Part of a small language model's weights.
Size: 21 layers, vocabulary 8192.
Each number is 128 + 32 x the weight over its row's rms, rounded and kept within 0 to 255. Layers, rows and columns count from 0. Numbers have three digits each. The size before them is the row's rms in percent of the matrix's.

# k: layer 9 attention key, 512x512, rms 0.0687, rows 432-467, columns 128-191
# q: layer 9 attention query, 512x512, rms 0.0688, rows 433-468, columns 128-191
# v: layer 9 attention value, 512x512, rms 0.0783, rows 384-447, columns 128-191
# o: layer 9 attention output (transposed), 512x512, rms 0.168, rows 384-447, columns 128-191
k432 103:150143135155133148124166122132136075146173125117095085120091113091127123169180079117146122102144156176104087167161111118152169119114156171204149111124137158128152162164212169117087140107116133
q433 093:159108070103068065161155109101135176161155167084114177097091143093145100174125132119121138109185096153172148061113066129099120120134115142086151116145159155147120114152126153122101087131132139
k433 100:104141088094056077130138130140108128190128136098136130155081100158116135164082112105222136087200175154156130131211140151031150137167082134108195155165158209168136088137113158110121133150163097
q434 092:182151113153179134105186111125166144126130084171122129133103066190060153112129161103097137130081102138233142151150157105134104115133130142111149097174160192113112170130149144149130079122133072
k434 096:147110133164162117143160071101083111095169120118110116123111080176107204147177121079067118104159107154134128136195093143167104185123172092117137139120084120125116143135119112136112111141145143
q435 091:147122124213082157159090154096081079110043090108120146086152142184136129131109191139146152099116065179153088112183137155111092097134138098131125184167154128146129118141126106105154158089156134
k435 094:169164083186170088141097145134098077075167136152093151165153137144185076084170167168103097092087082129162122161115091123135121138119158098125127154120106131120185117116164091146191166145112107
q436 098:064075123123107136107140179185196094177089105186153161090180129101150145126187106162133137096166093163161158161187162167072101097138168129094060139114120117127120096102117153163114105120122143
k436 102:128127100088097188103114066132142163137097092144177107113093076098147131167120142117126102100168097135147177155187131070157154130155123126088185102065116071140132069157181118116050131149140103
q437 092:131211119130120081116094134105208172085122095180153118128089111093157187139104107138123149125128153097127154103137150133130133119077155111064137135176101110074131100156181186088086104189055093
k437 095:166134101142126120149149144183141154085124071147128126171175145096053111146124118067100130126105148112116110091157104175087165108082084128106152108189142154101123121092108199130104137156086080
q438 096:109198123095105115113126134125159111158141156170111175131103104107125108086118102128172189087159108063089122177133153098119131104091181157147112077140194126065147093084142142116132126134095131
k438 099:113183104110168119141122074090070102162158134119080109142169116134177086114118090164196159146199131085098144153138123126147114174086152097103094134099156100190067116106139167113089121061191103
q439 094:156090127155158068158179123102129170074141097122146092088148092151117076135105144098103060141081129156171104206122108142126056174168140196091176162104101101112093174150166088097134184139059188
k439 098:199152131139129130103155201127161173176208123105054090095137088168173076124074103086133068131137099142140134118158120137082135149144098116129111127118110120083102069182141098124118132162128209
q440 091:118132116146109152133154122177086139094103079141110117114115131164182124153058160126095202106148125084129106162150130083128201157130071188183100116194068149125185129184078103116118165136170136
k440 097:148188147077122128091129163141107123084175157206105146111160176160110093096105132153097137190102155149125136159138129168125159081158138115146138090136122115080132136113131142169175165133175129
q441 096:171123120080178180112122087105135163154105163069128095115090138089115126179108113204116064134115170146137103162141145131082071135138131140186082138159082124156121127097132116145102133154134151
k441 098:175150112129090088124137106169108119137152203156109135160110073135118133166156109132123109149075070163096081099092096151117068127137198179164150141064108062123142105103109127129185139085149159
q442 093:101106167140115154128124109125147086088121167166115143148120118172075130140176122138110115172135153120088179128070135169088034147111129118107148118126166117087069173132073121123110171070148114
k442 098:089136152180161109112116157097134129125125127093101160123075125122191148127133140178156115138117109128117166168143120167102096113113095097098089167107117095106172127109064118195116167108128139
q443 091:055118111110119146097116140097128103126156118114150109114137114110165085128117079127186117153114110095137114102116163125145190144140163106135121119182151110109180155100135175107179122121106100
k443 097:097162096114212149107091171167097150170148109056099188117175101151118106163147078170182063133107117071135104136162135077131157090124040142109181140110127099037151134110128112122139095137138111
q444 088:073106113159118134183140104147155101141147108144111134162150204101161105175127103165115119147128130141174140112149183094109173139041177088105097085155169179173134125129181091060114170156119159
k444 091:083083181150130125063127146134137119156116150162158131153099140078119148158115191070151135115152126149142192127105135080185171112104143145133130052140096112157124089132127095105112140087109171
q445 089:055175101083127185153109122104145105149178128190114089135126133141134092181087141114114119094140146067172109135128123098191134170134160098193135154118098124138109136178134114098161079139100130
k445 094:080144132166099146178146124120162092134155152178128137076123137116155124137114121117080099113151158104157176071152060124111108161136085156172141151200068150163055138094151177154093067054098150
q446 091:185137148162106090103209159161139105157183108121075114153119098132086088135142178131207102071147184152136120146164128149128105205134162132136099153147191111128148141135154088160123151183132140
k446 093:117129153145169180148157153159150139169147116142108110203100111143147114149106116124094142143072160174137097075104112162169113147122140102117120160094133167176154159155149075121153092126094169
q447 089:123169061130135149170194167165076174152123157103127138101124116151138097169054141138145094146125077174113158086139095137134140102097124171114085085118144059156114153109129113109172161127060101
k447 097:163215087067150172095130132183083157153137181134086110163166116066130100085084113163095121099134112164095126072152164130172137130141108129114150110122165117126133105136139191136088123116093131
v384 077:114169132104125114117185176147107155145138128165111167090143056166056083215152123163140111122104156164129163106156081126067130065132097122188104097096110152121107113103143124098063116124135132
o384 097:156114115130165135146097111154144098139151099096080074099145194102125151140116096142135162152136168130128164138112123177146137140125111119094168185133120093152123118149112125165165162079127145
v385 077:127156112082154124100111163216111113071102110148136074132140158134143117136129147099106100145135126102168107128100097145213067094105161174153134117134153149107106108113163165097115129158150144
o385 098:170115086181136111139110095088158180123095145146094185177142143103191109159107144190125152112134124147104122112115193143141195128121095121121135122107087079151144140148032129179104108059136132
v386 077:139140112091098146173155142178111092137133088122157105178151093086134120155163078160089146081084130142108157113114119136113128126146117107120180140128078124134110154161159147131114143064136139
o386 096:147137179056209122135151169141130213105125173134123146142142104196075172130092143110155043137108103174108091172155120085129103146067138161137096143121115110117101039073125105124181161169070108
v387 073:140146085120165079171135109209117166131192125158147142136144131111094075067168159101114190107136101162107052125111150118101121083102136113127134099152102117128119133165121145131118113142173124
o387 092:099131121139083223147089191089153031098137115173119097063084049082126164139107085083128155132169156151154144106151141105148146133178078090163134128144128139116103060117163082169085136117126165
v388 080:138196129084175118105155147159128128110110144131147127125162161111107133122129154129105137120100151068138176108124165123139120151183156128164092124144126077152091052120100148143151088080138143
o388 097:125134100147137144147127101109140115112108144136079114107126073104151102163120069116104086147137119147092111145069127112184096137120111109117143142139130123055135179099149055147124195095164125
v389 075:109108175128129089124105105168183154078133134098066141172101113159191143145149152147120136045210099132067162118124143143136145111137130128108152118106115158083137157192167112136105146130111064
o389 095:192111090097130149163149152119118105153193117132171110100152131144071148102139154096117138160075090129131136129117128126143160144174138151112079121150152150177127115119105156108129067148170192
v390 086:154118155101112158079105148150098118132094078068139125111100148088169103102121086132112107097101121137083161155089111087128099140149113143133168116125092061126128188117135125109085135131106169
o390 105:102197103103104067122106123103105131154169172158116119122083137143118131112072155077198085151198135074180121162161146176143117134043179171126137140123139144153164154140134144142125087121106120
v391 076:114112191107159117163185144103115183104103138081152094186101157163084114104129125106116121092129099123172144109064088149149122144190200178174198118180150144168163133132155142155088118086125128
o391 092:098149113099167197125137152129156077123136124139100231098114134126204134096153141148157142106095157160068125204149142165122167148080073113127116148119104065129085193186121202081132119111127108
v392 083:114155112132133103076102157169186117177094107131090106191202139182116130119152159092087073127126118094184112144134130080119092152140134091090121073154136141158078153122144150114097109146139161
o392 097:144142149112062112144112091106115175115172139114122139142058072119077164111107150117108119085139119120088153152105134164151187157165153185198080169139069154094189061146080128136156161112106120
v393 077:086112150152116190117096122146128138133136161138103190135133135158157073153145162158157135197116155141197132153132100142124173145092152138120180228118178106100133150202154191143196109068089103
o393 093:177141166139176049119180125116154102117085053162087082130130144118159162133098100131080131064116115085151141121179142131127091134160137127170107065130061151161154154091142100138108125080080147
v394 080:116132101144128165131126121088194079123150152124199152101142122176104085090103158101160122138156095211156156096110079127159146161184157133084164143098165146120110118152144195115140126146120140
o394 096:091119126106140138155120137099114128105133080081072151122152093130155156173164101107168157132109168083173168224138132132107152128092101113137110116188131107072148153131130096131126157092138127
v395 077:170050183110158102163092162173137129072174128146098167147133156110128053096064090088094174123113066073109177145158162131136129149123130136133096190077125103087121134069075116108129106163185153
o395 094:104250114078102133121113120177124129185093163081135099179110116151081166215128138139132080163196094128148125126115148107162106103171124098102138106179091085124120104179128181197128164116117175
v396 074:166144138105148127065107142056090133158070173050153133143144133105090097058129133107156096122098139071191182166077143171141120140225113152075083118132149082133097145143124138102133161108138106
o396 096:090123132115144109172146146123152133131143111186094098148107117130128133221120115101135178080140121143084127095179127079097124120103157097114167126116106115153135167132146158094079111184111130
v397 078:155185127110165073090110202126129115168057154100054096140092110058079154066189126138141075127109123080092146081092132079118130132122150152164125106144104055164116150225131170113122148123141112
o397 093:128104146111140149154173070107167166152166073142125136103220137160119110217097168090122185063109141153165123108155133172100093129175147126107147146115103175125107081154133096131159138129115109
v398 077:225159116104101104187169102126096025096132066144083129121104149159186097111117132095089118122122065126079125172070127090190163154115074149136143110096151108098098127156185125141126101127185074
o398 096:047117116178127119133099155140121154122139166109155165150136096119132137133125130132147129157167166108197136077166151179137072096093200106094157126156116157163140186077129136076119104154084185
v399 082:024106119137126150159122095127137106178168065165107102077072096147146110082110093121165112086173139117154110096167158122173164116184102083073131150048065100049083093124147104126153074144135117
o399 099:173139184110086100153094119130076170130104159029157122121120148126100147118161161128126114163123195093104135189099086094117106126118093146109129102201206174180149191125126115141168146105101136
v400 075:159132130061152107133116111087121095146110130116139092073106115087092128192132126079140097132105089115098121144139182096158178084176126178107118145142108147170080147137083140120146145146152070
o400 094:104126135211122106163109160175141122101134126101154151117096149153134109118097109224132174130147104139160139098119091135100077129102162081137144106173126082063138159143122145126086110131147203
v401 074:122139144145130152107113116158073110173133162173094121101094111154122164175124127142088148189138118161122158147175132169155142153179099150130116182105152099122118136075068156105118136137143189
o401 094:155102095160119162109153129082129101068143134142140132222113127129175156159129121148105102071116132120134095119066118144098142119101104092137173113120094136153164104124110113152073107146125120
v402 075:171107117090175119166164115145113143092188088167072122140123197076127079099096148126091092141115110150145099087133193128155157128118049174138132068152115189148128171113165073156199132182118102
o402 092:082125134196089115097107129116167094091110142132182116137103092170163144106157124154153156090140178119101154189083052123126112130155120091154076182148096080131096112101115137076100157081140199
v403 078:149171133118121144078093134188089098119163110130106155074106120150081092123133181094151147106154137063159146143083160119064111145175097113125115149089137056175090105153145034165117089111102092
o403 097:121098100133118123135154123103134119192126146124115084166140151109184145145147146140156099184151136143084168131137079108239139117104198135102108149161178146090128126069119176124085187087105167
v404 080:113111147134169122083146083133112181125151166128099103160103138168139129201119163149149134183159094076165153124119156130114143113097108115193154130124055130141124121123133136105129144156131079
o404 096:149146117105103138169097142119125091171103092062083108089170125148152130094122125109146094107107116118107154154142144110123119187159100154098116099151183157116090097153089111141138088119120143
v405 079:146129110089067152117089171139161117133152080136113127123214132134124127126156109171192156175109110139134143195181140191121134077119106118124110113019134053170140134075096068079125180107090157
o405 098:157111121181134128217151091165109153142081114070158160072063129125165105100121110148076083131132186097148125111138083110146114176110155148115134129182148136121121136134114158161122092158147103
v406 076:164127188164106106125151127191134104183161139043111169078162203112136089063141127126109150179133119143081114140128115107150143166169098160129121129131107099133189121180149128132104141152147129
o406 088:121112055132125054068102135079156102059207096126150063125069028123131154136112112130176122072177119051185118148115124112141114097072096059157164142109146169122101080115098159090160101132059129
v407 084:088128130136112166146087098137159177147146139100174128109202177071072126209153130171203098109147129083131173187119123126131135163191150119085124191175126089127075138154141147186143060091150164
o407 098:144107099089154108122147135103068120177095128086101107118089101116167150103158122106130142099072109112094124070136131123156118120107119130153180107123126093121149120061120139109189186109144104
v408 080:168108147136084135079136117193109140145144121171155076122157126128057179119094104107113128109120145182157127067179138133116147080169146196149159106158159157179071128107095080115124125109146112
o408 096:146162144115171130197148135051148099136097153144088165180077106175151086137145110169160103200093132118111136132082177167130033116103092091156116146117116115120142163150073155110181105122141118
v409 077:193097144118120108172169148081190107123102159170094154147106096108160148149124105125128124188125102101136142156124110112091136072154108164094125096200164123101140131133069140101188141164146130
o409 093:103121135152129137071090116171104119101080095124101084136134171132138109109132157162151134137118100173119150116174101144172065125093194142112104147067104123161086100122155139163045117113171108
v410 079:108118107155046181113113097152093139120082154083148131071157129174156177133145163123109075062111122124133171131143171112049134150132196071124135219181178165107083113120088147123127110152087116
o410 093:098109173143127146117126180092135129109156089155152167115115132146084121064123148126131190142143150116170059112140120137206187115110086180113120094087015138131165113096138101151095152174119127
v411 082:141136142123138154120131115130079141103142149084104093141097199153122161101193109124108102065115155152089196174123117112112098078146118129098167117109077157095122129116110084143118099146097117
o411 101:106110140145126156124121111120190169134160079117179086092152129112124140106116092082176131147136148114156086130079151113178184130101171116104126148153163134134142095162141145103148172077165152
v412 079:141129159176183118162109159075134145123184117125065117136193110079120113115112095129067117126139146085119134110133042133180141135148130145088168092151087113127147151130114131121157131134181135
o412 094:084174135055072170087112115166064144112131123080182129095091099109147138114152117094118130138094103155095140110158140092129112053092114091129096104068131123123149125118157190109093181100098157
v413 083:169097135184086134124124124083180145102111138136148120147124076107146091112084145151133167108105106154216138120211134169199178123156096107119090154119092118099165218151112205143077157151134143
o413 097:095160132160145141123149135126068153122151094114069154153104152109063132199111164136124169161088131123097139149075086145083105149164141147136160148092095166148112066148084060129149144167107099
v414 074:078112107130190107145123128142104172144099092122129128080115089189108112190181119102179088126160117126132182111111080117149091147122132089157111138154067108175179130135117144089074070148199137
o414 096:162087134134077142101144080154114098177124102133147164132138144088170097161145134162103177126095104122126062102139164145149134110152155126135123124121212193117060108117066109151118151088124135
v415 082:119131184131119224118200081137135130106109091114127110114121107118141159182084147110100060082211106146122124001130077101091145128139150108150088101148095080122104150160167180153081122133143156
o415 098:160081105103141105130089143119102157177087159166129146092132105168131160098172156108172102142049116150092133194134099183155135146167131176129145144107142090096145107054107125106132135076111097
v416 074:152145115154127125182117141095116144114161149139138139097160110109076123113147134109142138137138095181083164118146145145243113110134155147119134199115138129118086141108159160140116095122192151
o416 091:098123135028166164089114145163126127106131161091144202126134128093172144180106107178080140140138126063128098121102127109078073103160147100165096095113135089102171147111141099134127115103114145
v417 083:130107098122162036127142110126126087119092164101168120107095143119093115102093147073152103095178078096131110145114183074154116136107136148155126133160106150133132120105152044128139114111142127
o417 098:161114115117094178119104116147095122137161155149115162148151161151141157077138156175112179127094151128142161142124093164124095159127138105132124136150113097144070094147123130120106111159101111
v418 078:088127125065136126166108096109159158110089135145170164160086088115154134105106136098120158132172149104174143097082158120124126133091129064160126084144123088137078130155166122157158071137121086
o418 095:143122106098119136139165117188068129141141142127095092118139123150085115148121114111176099153073106126104150136077101175137107099111135148133178151107150095146135097078127172146090132086118154
v419 075:152173151106114165191169109111177063130127155107156120115067109126091154125107162094083112162146134129116169081124158138119120124149172100062100106094096158129111139081196139049182169139137141
o419 093:090061097144155113106121137160092218123097095175123166126209082173165127121126159103176136137106154126145110122138144129175133096102121125111144088176110161105077138170163161186066058135148150
v420 077:146152122146093155153148140190166186129118106100072094101113118122084143135106123096175083125137153125089161109147146111106091096084188119169158125178122171086100139116148173108138152114106141
o420 095:108142192113159097135134128160159115119122116142193157104101114158147116117063091147127072167128113151215080139060093103122132133116121170100117135081116105161120115152077078188137133126135116
v421 078:128131209161123154167129140100150130126106149175128121140107170141085099174113185132151102100175149151132176099170137076168100141087123121117053160099146106100117175134177106096107142136117146
o421 096:127071038074129108134129098139148120125174107096082179137120106145190136113127145125121194165090172097178066081159090144082208171139089138122140119156108192151177125105101183152178068131181131
v422 075:154148134061141159131114095182107059157158205141141125123105121152148123090123071127122135138101117195076104138121166107155164119193216123196184158128151099145092111161130095112115117127130146
o422 094:093123131130137122145149157096136161056121133157121119120099148106082141126138164101180120119127134035111132103086147212180113146034096157065122055141153150126150102119118168169142137153133136
v423 085:114129163141111148152168151107145130125118109129177123101128172133113141173125137107080086156180129136115135165134127150181124149126176098033147128172126101168131116118109166153135153077162142
o423 101:101123101095124109147101125079099131114084145125106183172110113168170149125129104172149197095140138155159152110150119084108162107139119100157128129141134112103096119136166171135115130179120076
v424 083:122130084142128107144132133132156077095134100112133140163105195137116169130079139094089166111168121136129149116130165154083157113123161108141148147120141086134078113180121167094132084141181066
o424 099:081121145110128139095133134069115132133099148113193126104112131176168089137128176149182089173174098147135102096141077107163122138121078180124126118132142123145142151063155169142107138127148192
v425 080:119100166171155120125133128113120123141133125090150070147098117116087146123150088108138132108128125157112128201080127110112159153178148136182100144120192101114134125044090188129157134171116135
o425 094:121160116109149164125078116077148141138098104193120195101114097133195088146101194090106117105150116097142079052152120166136192109139114175111190121169113140116115169154167044136123090083095106
v426 080:206063146133171134121051094124124152125171163067111147166096168146155105145131126154119087141057112144124173150122165119129159130140104132139193106091159200077165019106184139154084111110118137
o426 100:115145117149169081155218161147125082120111121103122117123164151089113158093162140105101150101157130137119135147081153143159052089155139073094062109139057096186123196153139063142103085172147093
v427 076:105126097126146123130145142183135101160151140146143171133106152156109142139121088097128133157096091108070066255183117143156173078139165098171113101118146112153148121135131096121107138150182107
o427 093:137128113178065174148092130120113108133114141107107055115084097044172130088148136121108074089121162170145150061130124111109120171130083101108153136175115137132101089093128151144119104132066148
v428 084:125180054145126129103117090157137079193072173124107108122155112095110177124119091179165084148109187092131173194131150070151091105092121127090096123122119152092184080110135129119103110083092110
o428 096:102108109141150124182118166119128148082184017079163083122135115156116063083153152115136155160134159163130086146195115184098152176111090142112130147077106163164090092142151115109164116135154169
v429 076:091106120168165175074123110116124083138120095136164154089095154080151191137140125140182131118099080111141185152137107085119161147100157157100135069144113159066090122147106084113194167158143125
o429 087:171086140134143134131159140120120108107150144112077142192166185145142126104122104182140187134154160127101109133137198131133118169198135114100143190125142092165139169087135121103138113132119098
v430 081:095143166134133157093118117114132150175114105139140107139104135124120117070175117108112153102080107158145095093086135192027164112096121146159114118114103064128092179151120173133144131098189123
o430 096:135124122098082121140151150144118153133127145126124112119175095147118138206094074064137063138172124150110161189157076099171140169160151123134131136132214131129158051097135136120140140154069111
v431 080:069111082158135148161118191099096134164168107112136113184138133119107142144128152174120151136217119139110090118204169143106104128135129148131104139125091168112144129106096065117118102169128152
o431 097:154141129129133165052115115105147103121120122146136146074135182078113152087176110137128121133122134140131169126127172107139158058140103126073153113091164126157185160107194136125167104089103074
v432 080:127120096116136187162107184129130165086095118122075105162097149142117118146090173099168116134134159123104125179178076149123174139155137143176110142158140130094122130087150218199120125134196142
o432 096:142168117149123113124132079119122152157134136177196103113185151073128179121169119133096126129103152124190139135074155115158097142137133153048118166129126112160119116195056064094078220126134075
v433 082:095102143109152118144083122117134138164110070142128119127132118099169105158145129164145149076132093104139126103071167129139076160089132135125163125084188164113144080146179090116143079120102175
o433 103:143146125082102108162133129136133162110140160123111123153173133183118118116094146104145100107117168119196164204200111085105126136174109153116112164150073097134152124124133108153182150106098099
v434 076:166142143104160164158185126125092138153164159108120080085138122116130143147177108165127181164142116144093115161200123109130122119128120114072098105121129067142204132147081117146125122166125098
o434 097:073121069127102035082096141156110072119089101161177159169101168134097091132124126101099102073139186126129134144123144112130137118130142099182190134163153199147107123150133200098129163141140101
v435 081:121093122163148126119189137132070110128124154086187126126087160115123156108112192129186167103127107094134112137087187099094118127127139151123201143142108158102176100124173130170168108142071054
o435 095:153094109075119152109084117125148117091128122180109168101162147181136167125136072120116112126164118115142125162085135156113150112113084075128084119175106095160112140103106124055097129153134154
v436 079:201126179120126074130151164171165164107089202141169098141102091096126159161143117132161137099133119091121099132125108175084115078171110114139118174090121128096136130160163113138103149181080100
o436 099:083095118090121136089107160096093169227112063091092135164125172145068074094108090051111126131109129125171158123158163097161135082145168101166119097184087133155118154113145153132168122068127088
v437 077:083098089120125156173094185209140150145112193202170189103062159121148163120153199193118175123144151069163130103107165109122123147131119127170155128109110137089099149099117125119128172175098120
o437 097:143102074186171135100169104064123102128150170131117146139156139132173111161094058098115126140187095185095090114138145136120138091127150118142110099197140107123215104109146082138109097113183144
v438 078:106131105160111180100104164147110130111149129136147153118067116077120138153142125061095150162130118147098147185099127149124165131174086105133149175144098115135109160120137116156126113152180167
o438 097:129115104083091131161140093150090113119135096156134109131149094139160107129119170140157110146160124062144143043140133170070152089080133127151083096118160100157138131105115091106145182185096102
v439 075:154147116173187085104103229125214153115175144091088144087051086098143125171104103131110100104148132146103152154137173113149113145127197094097116156129085110134102166090109126108140137083097135
o439 099:096092136054081177098118095107084063145149125145152113136159152143139071126172097109161112116063099148101108100175085079073103104110082163144131114150153145130166151154119100141083117171129158
v440 082:120107118128128110116020190085132102125128088109182156174061169094070112117155149212115147120127073088131136174156091125114157092095118128107071114127148179098118112150118130169141167166062111
o440 096:152102178139071131172146099145159119151121138129059097097089073102131126085150157021111101153118155179131123132144165169079089153172135122134190150159052127147115110067134114101137103135095109
v441 079:101169126114123118162122098149162125145122108152149127131111144133119072141120189064124105138147113104162197092054160134129160140084164131153133163146133120135161107126124125106127121125134090
o441 094:188124138138091149069238138154082081132123138119166136151070118128116121090079119190097148129150192156151049133182107122155074168143094115118120086161135100144123185129157142150122143114162151
v442 078:142164149106141116096159089132098156125082181160109079108101108128138160107083185126123130116163100115139123142114128124177110110104107111159171151189200155082165140159156126160063093123096089
o442 096:093113089180080149126089150163118084140165091097128161146135148115122125137151079161158174120116174079114166130088132161098179126161089162080131102136103115143103121116127128133171159143188166
v443 081:110112133170098091142104098118109113089143100134154102135087130139073199098177075182142130122088074093145118153142151114142137148087122133160123122101104121149088144146113130143136107103071137
o443 092:090158096081111115081155140104092151095169101137132159129133131111109111174100113076097133111138152141134159180167125155127134123142102120101186185111103124090152084125100155104154169147150109
v444 082:084153108108052092123136135114170168099178141205183133121122138143160153186165133116150119171089147126139053099132130116102148077150123120117115112147159066157121129145128187115119186158139126
o444 099:140108144148199135152164157118063101162109126070089094098100131140070127138110084134133151128128114139103146170096058109126151159105150146152100145155142185073127136132089149125062139138094129
v445 074:172117138128164116103094144093124126093064132109136136109116121175105136104168145032150120120128154117161190189126146134128094145129111115124179119083156128144169103138080039058107161137155143
o445 093:121185106123127125126119127149155148134199083154132132150078132079170100123033072145115190104171158101133124075161164108131126171118151130091101103132152077097070149105135169101102127120094108
v446 076:138149124129156106087102174146127080165096133099128103095146109081162122043147139162123132140109157115196075157139126164119118169134114146124111072098126093117165121116124185150150128079138131
o446 095:072150129144087134136197130138140135119125118140112161160125143153133080215151108063133094154135106141107196110159118095091132123133125127113153145139116145116112170101135085122116175123116115
v447 077:121152081100111099178131124116143099124142111080121112096106104107132167164161044180116145140121088125129099086168151119172101123153127113137132140102158176161163088154132177138198154196119116
o447 093:067122162138135138075081150106133124128109100193112132138167143122121130093140171141181051088110152129133197209162126102134164159099172165104081116126063147115086126170143066144104108141127110
q448 090:134157160142148192101167103138181137093104118119123140087127156099155170174116165146119161125124126193159187136125186190090116155164103167112124169079122105139141060134105132117082131182117100
k448 087:133100115107115155169071156159115091178088168132105117126099109179160115130152148144104141121169114094095144131112124138135134117138144137111182152133085162174152131089138165113125160078113225
q449 097:142151117092147164086146129108139096137067124163086131129114170183135158192122111162077185113127178100106166176114213139118141097068121069096186098091096143124137140124088148055109131151066163
k449 098:137153114127101112125139150171084125099122144110119102154127168104177137155121157159158091143161150089106163159086172135107121109043139150137106097175121112078077136133113093127139123107153106
q450 109:140046150093173142147155144145156177093164092162137151110194126171128103124187103159127199154112124109132100115178185119122087168069114144156197061077118135140132141117115096142111085125140175
k450 098:205112175136088111131126117103187162130116176109174116130145094124071133139078097140156137189170148109112160111109186131098112061149108112140148099150117094139189133072131076095149107129193101
q451 095:172158126139131078168138128147141119132064093156157138141114110141070125188113114097118125089118089156193129126130143150103169106142133097161131146145171091154117167061129089143137124124183172
k451 091:133047145039110123167123172143141159133092128179171176057163128090097173112151110085100174137077149090144139124121159175144104133130160101202113134058156110114097144135112090096090145112191150
q452 092:118065143136114116119138128150111137075169146140107142123077096101123137140112098157124121154086179154103104096100121113143130102120182096116128114134164142128102129160130164143136155111173143
k452 098:118108158153112126132113119129174170125142120176152085093106187090125151114175150216141092160190126122119108109077161117109134137156159121129125168121120172182108109158165126133078137170177125
q453 096:189171177178162132045108124092063139136148122142042137143085135158145101084142140129159069115115094149123116124052114125161207130133068147130130095080130157118131134173129078067139118161097165
k453 097:113143149147153053157061103128134112120138150188159151139072164103147131142178173118163126068135112094139110182064170119215106150110164095148112158195074120142103180094130151119165159099164196
q454 096:095196106153118070161080113125076087118087144117135112094107124098096133143210142151101077190151201101102150100094056067052127126140139130077089083062125135091168144080121099121096116188171154
k454 096:094159125164122088079123132124130127113113086139090132132140099149162122076101164107168052142156116098204127153093140105153135138120107120149112148149161172110193111111115118138115133109137121
q455 103:123118144105165089169160126149173111179142064106107114104115105163138160072100177141043119193107152083220101161126115118111112132166142122105132134177130186071156112114161114105074140171195140
k455 094:105109097109185099124163118096095120165085104101101123144138122149098113181142161069130134092118132136160094119084116056079087123164149153145096129110092100139148131125148097151098136150081099
q456 102:085143111112141133072128154090178079101142098097097190157103095160107107133127146137073116118140112152137105092140152162147169091179127111087138124179113096109124129095176153109175082102146079
k456 098:120138114147059159098143135157136128139142113117128125121078155101135114109126094107168123145102163180110144165107188122122104141165172094140126089172163197052168088130150134132145067128154083
q457 087:150066077058154157166107067142123133142117150111068120175151116130107124161127143120102125126070190122131138155153163140139164096186100151104144119158134139181129165119132178092195138156159101
k457 089:114114193096130078155152126130183105193137123117110145122140132107118117102137080188068064094091079148078139087152156139111141111129089165129099149134053168134094108147129143092141115147156071
q458 091:118188132109159144125074142127151148094145097201098107077126136092117142119103101134055113047123149067061173162090147217155148161047149124196132080102170139162112110110139127069073173150138130
k458 092:186146094123136115125148093096109102166135142116158195052141131095097178083148190118098095182110118136108187152096083144059160153150173143148145165107057106119143151152131118078161060116088042
q459 093:224143143043164103149099117157140145106110094119149129106129115125097157128110197117155113122101091136194209154136072144170181163090112097112131199119101168154136099139051159121130126108097109
k459 091:096131129179105095079104144158176065080076080092167191090086086167151145126105110114060143157108185135144170153180076129126114132072072190165058169071139099105060161158130162130109103143110145
q460 088:142132166160115164149172124125206119072090130099113120102136096076133081135141107164107176154064106125108150099098116174178158122103131194144123091096118138113195108189139114116168120065160134
k460 093:109145085046142101090133157133160162102136131124172132156150117163107122088095146108152137139129126132148136086083162145156134130126088142105168059171164151129073188162090172118194121192173154
q461 102:143114094114127074097087135097092109116098105137143134068148136092140117149147178215131081110059180087134134144093144102126079141067137157072128163121192068129123094162093167184130082115120141
k461 098:136152160175134124139125120109139111138103072086137169127126160143154080185103135171187166107104154124154121086125139094164140119083139088116140117050158169118121107149095079143140116112149122
q462 095:150145156064123196128156046128104143087111114132077099082098133188098106095127103158162077171154110088096185136132106140172147153145139115132167113118136127034192116144141118145136180128110099
k462 097:114135048128162105095231144171067166127083129129142148114130108150162147150126107161113069095139114110111155117137105119124146117159083106096091152087072110136113140100127116114095195099167172
q463 093:142148190078112097200139123101122119115123086108059125191118170120127133070194153140149121093154140112149072135159127110107125176131122132077123135144190152139130184213163148153172068107091104
k463 094:164123119151067061080087140148171189149132146162141176143113121128116119123108130122113113127147118136139095169116147148127118111149125154153113166165112195110154109154120032127140080170148185
q464 103:058123148082119168088143125149146088122127197142060066199177130102130154139162107138160093129110145139052154089143111132168134164140102153162144130063149205102209126142091118063177076159119165
k464 098:122152155125158146159148180112088043099160117112083134144134132147188108175091184137099095165089136110083103145130145140097122164111123095159168130147148143140122236139141098125136196133061181
q465 093:166127052136155135143161123170177094149126095160074096129138141144135142175123130174162153117113137093165163146157145141096150104106099148156179145112112131097093110082090168128093160141161168
k465 098:167169138152096165136089106100138077135189170122129131133158155099173122195109128158137106165126113136131138142102120085094197116170070159158165115166168101158128071147074192129101140078130071
q466 096:086070129112157190153098154122112146149109094127222141166200099074113104131144103142107141125090083175116123117094181077104146031135132140197141099099108155132107156121151124193108114143128185
k466 094:230098091154154122147133097119200183131100090139077142134108142139076095138073120171124198161198164155073137089087174135123146111110090077155162068193235119147103157131123128158194098137149081
q467 102:092095214167154165134111126111123164098117125120112112136147168082125123117143159117159142158160130154135138117167173083146126168121079090105144145066151124115191134101148106127086140121099227
k467 100:132143097135161056131133184124156129133101115090169124150118099143190121121081141111152129149127071126090159099114146134131209152123135116147137129137127165168106134129117080103112055104127151
q468 090:119067184145105121142076132103117124128169113079192163129125129108141098064072087149134138121126136142121113136163129094140075134170081089172120114188180133134074186186125118174146123116144155